Part of a small language model's weights: normalized queries and keys.
Each number is 200 + 30 x the weight over its row's rms, rounded and kept within 0 to 999. Layers, rows and columns count from 0. The size before them is the row's rms in percent of the matrix's.

# layer 6 MLP down, 256x1024, rms 0.165, rows 82-89, columns 256-511
101,198,178,193,201,174,153,259,199,196,202,194,169,171,181,172,216,166,214,233,192,194,206,152,219,216,225,267,193,196,209,190,181,204,182,179,195,211,201,208,217,196,273,221,166,172,187,226,189,153,212,191,155,194,189,187,185,197,185,226,187,217,217,180,180,228,168,176,207,240,204,176,244,179,216,243,203,164,237,189,180,225,186,194,224,181,230,164,217,173,213,186,133,200,172,187,208,149,183,218,213,219,169,194,187,214,257,190,211,155,148,218,239,210,208,198,210,215,203,196,209,150,224,183,198,215,158,215,156,168,217,155,234,228,174,240,195,218,228,228,231,130,192,203,182,265,206,215,219,223,222,189,245,167,152,251,202,236,158,259,151,199,170,216,214,222,260,191,200,199,174,150,214,195,213,220,216,218,232,210,219,231,201,234,183,184,218,169,243,236,231,211,190,142,233,192,146,237,201,199,200,201,198,253,237,169,202,216,175,196,165,195,183,233,125,182,174,209,247,244,217,151,217,173,167,234,176,242,186,257,223,184,184,217,174,216,208,206,248,158,216,228,168,205,207,224,252,183,215,234,169,194,249,195,179,220,196
101,201,170,266,213,208,215,250,209,180,203,204,234,189,165,203,174,170,237,209,224,241,155,213,238,224,217,224,161,210,181,228,267,215,221,215,198,223,194,146,272,205,191,208,205,205,185,200,191,238,159,209,172,232,175,171,212,262,209,214,148,235,234,220,182,260,277,168,250,206,247,217,207,176,146,206,182,163,224,274,181,229,198,184,177,167,230,186,170,205,207,217,193,221,201,179,158,184,156,210,170,182,206,216,213,161,231,166,167,205,227,132,202,213,247,187,199,162,190,156,229,200,241,212,182,249,214,187,192,219,155,217,198,192,177,202,204,178,177,195,215,242,179,161,195,258,164,164,176,239,179,131,210,130,232,223,209,180,222,229,200,222,170,138,203,238,220,218,212,222,201,215,180,212,161,213,219,189,179,181,197,170,174,229,187,171,231,225,199,178,193,233,213,189,169,270,177,215,195,250,245,178,183,227,189,196,224,154,217,159,191,238,228,211,201,175,164,169,239,185,182,258,238,201,199,220,171,209,207,184,188,207,122,196,197,174,207,191,231,170,199,225,214,179,212,195,177,173,268,204,151,201,217,237,189,174,215
100,198,157,260,203,197,236,183,229,210,189,175,170,239,241,230,233,182,165,239,176,187,278,182,227,231,203,197,175,165,221,227,221,246,208,150,170,231,214,250,226,180,211,233,235,214,198,199,170,211,218,240,218,217,232,188,211,220,254,170,170,172,181,211,214,218,210,208,168,241,250,196,216,212,201,205,244,184,172,230,238,203,192,254,213,175,221,200,220,173,271,158,211,230,204,226,182,256,207,215,195,198,140,260,189,176,159,218,237,186,218,240,208,216,206,194,214,248,240,255,201,193,177,269,132,163,216,264,242,207,225,179,196,239,246,213,186,193,166,169,212,217,211,190,199,182,187,208,232,218,159,208,196,212,219,202,162,193,229,185,201,196,216,232,180,176,155,197,244,252,173,192,215,209,215,193,200,189,193,186,173,244,194,216,184,230,253,195,199,180,206,222,224,209,231,215,233,211,190,191,226,235,205,207,241,176,203,200,176,168,197,172,242,192,200,193,187,238,203,199,190,181,134,209,221,215,277,194,222,195,156,218,186,231,214,170,255,236,200,211,225,208,225,227,253,204,158,195,239,208,244,202,189,176,210,217,204
104,194,197,213,160,165,229,168,195,158,263,165,155,205,175,182,210,221,165,195,211,224,159,222,206,206,194,236,189,203,205,122,179,202,196,185,159,173,205,185,238,158,214,230,203,190,201,172,202,201,187,224,188,174,211,186,175,183,203,205,244,170,148,150,165,148,169,205,188,193,176,192,176,230,201,207,187,187,205,216,181,193,215,198,225,170,211,225,211,171,168,180,163,247,239,193,206,208,177,192,208,175,207,208,223,197,191,187,224,195,201,249,214,204,205,167,181,211,177,127,213,224,213,135,191,209,183,201,185,225,164,203,236,218,145,192,178,240,212,175,189,168,210,201,171,163,196,217,193,195,138,184,159,151,217,206,235,199,213,217,224,200,199,215,216,212,149,228,183,171,271,209,181,193,194,195,212,239,205,200,204,174,214,170,153,173,197,167,240,194,241,173,183,190,205,183,192,227,183,217,182,195,173,202,190,207,211,160,187,222,179,261,201,209,177,182,178,186,199,213,199,223,158,190,196,189,188,198,181,110,189,207,164,199,139,211,180,165,174,187,144,219,206,207,216,246,157,255,148,204,205,189,184,220,159,194,224
099,208,174,177,134,222,171,185,211,242,258,236,248,222,186,182,167,198,202,173,190,152,200,242,195,149,212,219,234,188,192,180,203,233,201,188,163,179,154,218,198,202,218,195,207,221,200,195,172,202,173,197,203,201,178,220,156,213,227,247,205,189,142,200,171,211,140,186,222,220,244,190,168,188,221,211,230,198,198,165,178,203,205,173,175,160,205,225,209,165,255,115,240,159,178,264,164,163,197,149,208,190,263,199,256,254,245,262,173,210,150,184,191,221,203,185,226,175,178,201,165,226,191,184,102,194,200,185,186,237,237,227,219,202,190,210,187,165,207,152,208,137,261,192,225,216,133,179,227,228,178,198,141,207,185,256,212,177,207,221,176,232,214,159,168,155,181,267,216,219,222,229,175,203,144,226,189,176,215,235,158,232,219,227,197,176,187,170,217,178,210,192,228,199,198,224,228,191,215,204,175,224,210,250,185,164,209,177,152,222,135,209,248,241,199,180,158,167,218,225,197,174,205,206,219,196,176,182,195,243,192,218,171,204,201,221,202,179,164,177,209,199,210,194,168,189,244,191,200,206,190,198,211,181,211,227,236
097,211,226,162,239,207,182,206,260,259,239,191,206,256,218,177,172,199,169,173,216,248,225,212,212,223,180,236,185,204,247,207,202,172,210,225,201,194,214,200,187,185,238,190,201,237,168,200,237,204,181,228,232,173,203,166,185,181,204,204,146,270,168,228,212,209,187,162,218,179,233,142,194,180,87,263,157,167,192,185,160,156,198,160,159,199,144,177,146,235,146,251,205,216,182,189,220,211,273,140,200,212,170,202,198,235,109,178,230,220,178,232,238,223,228,187,184,232,231,220,218,150,174,210,187,232,170,199,234,210,191,210,225,175,245,206,195,251,185,154,266,223,186,146,174,127,188,141,228,201,192,202,263,179,219,216,212,141,209,218,195,216,169,160,201,225,196,192,227,198,209,193,182,183,182,199,215,160,171,172,130,203,217,186,147,173,182,248,165,213,199,179,261,215,176,281,182,176,267,203,223,164,118,183,242,176,220,223,206,231,189,195,184,236,228,223,211,201,178,200,248,170,159,185,220,177,170,220,209,140,188,214,161,192,208,222,259,180,210,181,203,262,185,234,253,204,228,211,221,217,206,203,208,219,249,169,280
093,190,220,216,193,211,243,217,178,237,258,174,187,193,169,171,209,206,185,184,119,202,180,212,217,298,170,139,167,250,199,246,197,247,190,222,246,144,215,181,191,164,273,248,215,273,223,211,168,156,164,195,209,190,201,226,208,225,197,216,116,205,216,184,192,216,277,158,173,177,174,199,197,203,271,181,196,248,228,241,179,192,221,187,176,215,215,245,218,211,247,192,221,164,220,205,198,219,203,214,170,247,231,213,206,218,207,156,199,178,188,181,186,214,207,245,215,159,179,261,251,169,205,220,188,243,226,182,213,267,155,226,167,198,226,207,235,242,182,185,238,239,162,215,226,170,226,191,206,222,215,174,228,179,225,197,204,196,253,233,214,177,140,177,213,218,167,176,191,136,166,198,240,203,97,179,240,197,156,205,177,202,215,188,239,203,214,182,255,237,211,223,212,242,150,216,217,208,241,254,216,192,247,214,199,229,232,219,186,226,191,180,202,223,192,214,240,171,176,185,181,210,174,160,218,187,205,135,196,173,197,191,174,172,229,144,202,225,168,172,199,170,187,161,238,192,265,203,188,193,188,200,177,153,246,197,192
097,227,186,198,194,190,151,199,204,172,198,192,179,169,183,197,207,192,213,193,248,127,201,140,200,210,239,167,182,202,240,190,174,192,188,192,217,174,214,201,237,236,224,154,221,227,213,193,189,173,225,223,179,215,232,200,209,214,243,141,234,160,154,291,189,222,186,238,199,184,224,198,280,183,194,232,240,190,183,249,229,197,266,188,185,172,192,235,171,161,204,173,240,191,217,219,220,235,237,220,217,181,214,207,205,170,171,200,163,235,242,202,186,236,156,196,205,249,146,186,227,198,188,204,183,199,154,236,146,226,235,247,159,144,274,216,168,186,147,260,233,237,233,178,215,146,200,203,209,169,237,206,221,207,175,202,203,193,185,198,201,161,227,175,237,209,199,224,253,173,207,250,178,198,174,211,209,214,189,191,210,254,189,219,197,239,194,206,186,180,187,198,197,163,190,183,172,281,209,211,201,209,177,166,245,201,215,223,174,166,163,171,187,181,158,148,249,184,218,155,215,234,223,226,171,208,204,118,231,264,204,195,208,165,179,239,178,173,227,246,205,181,234,209,188,195,202,239,183,192,151,204,190,234,176,189,191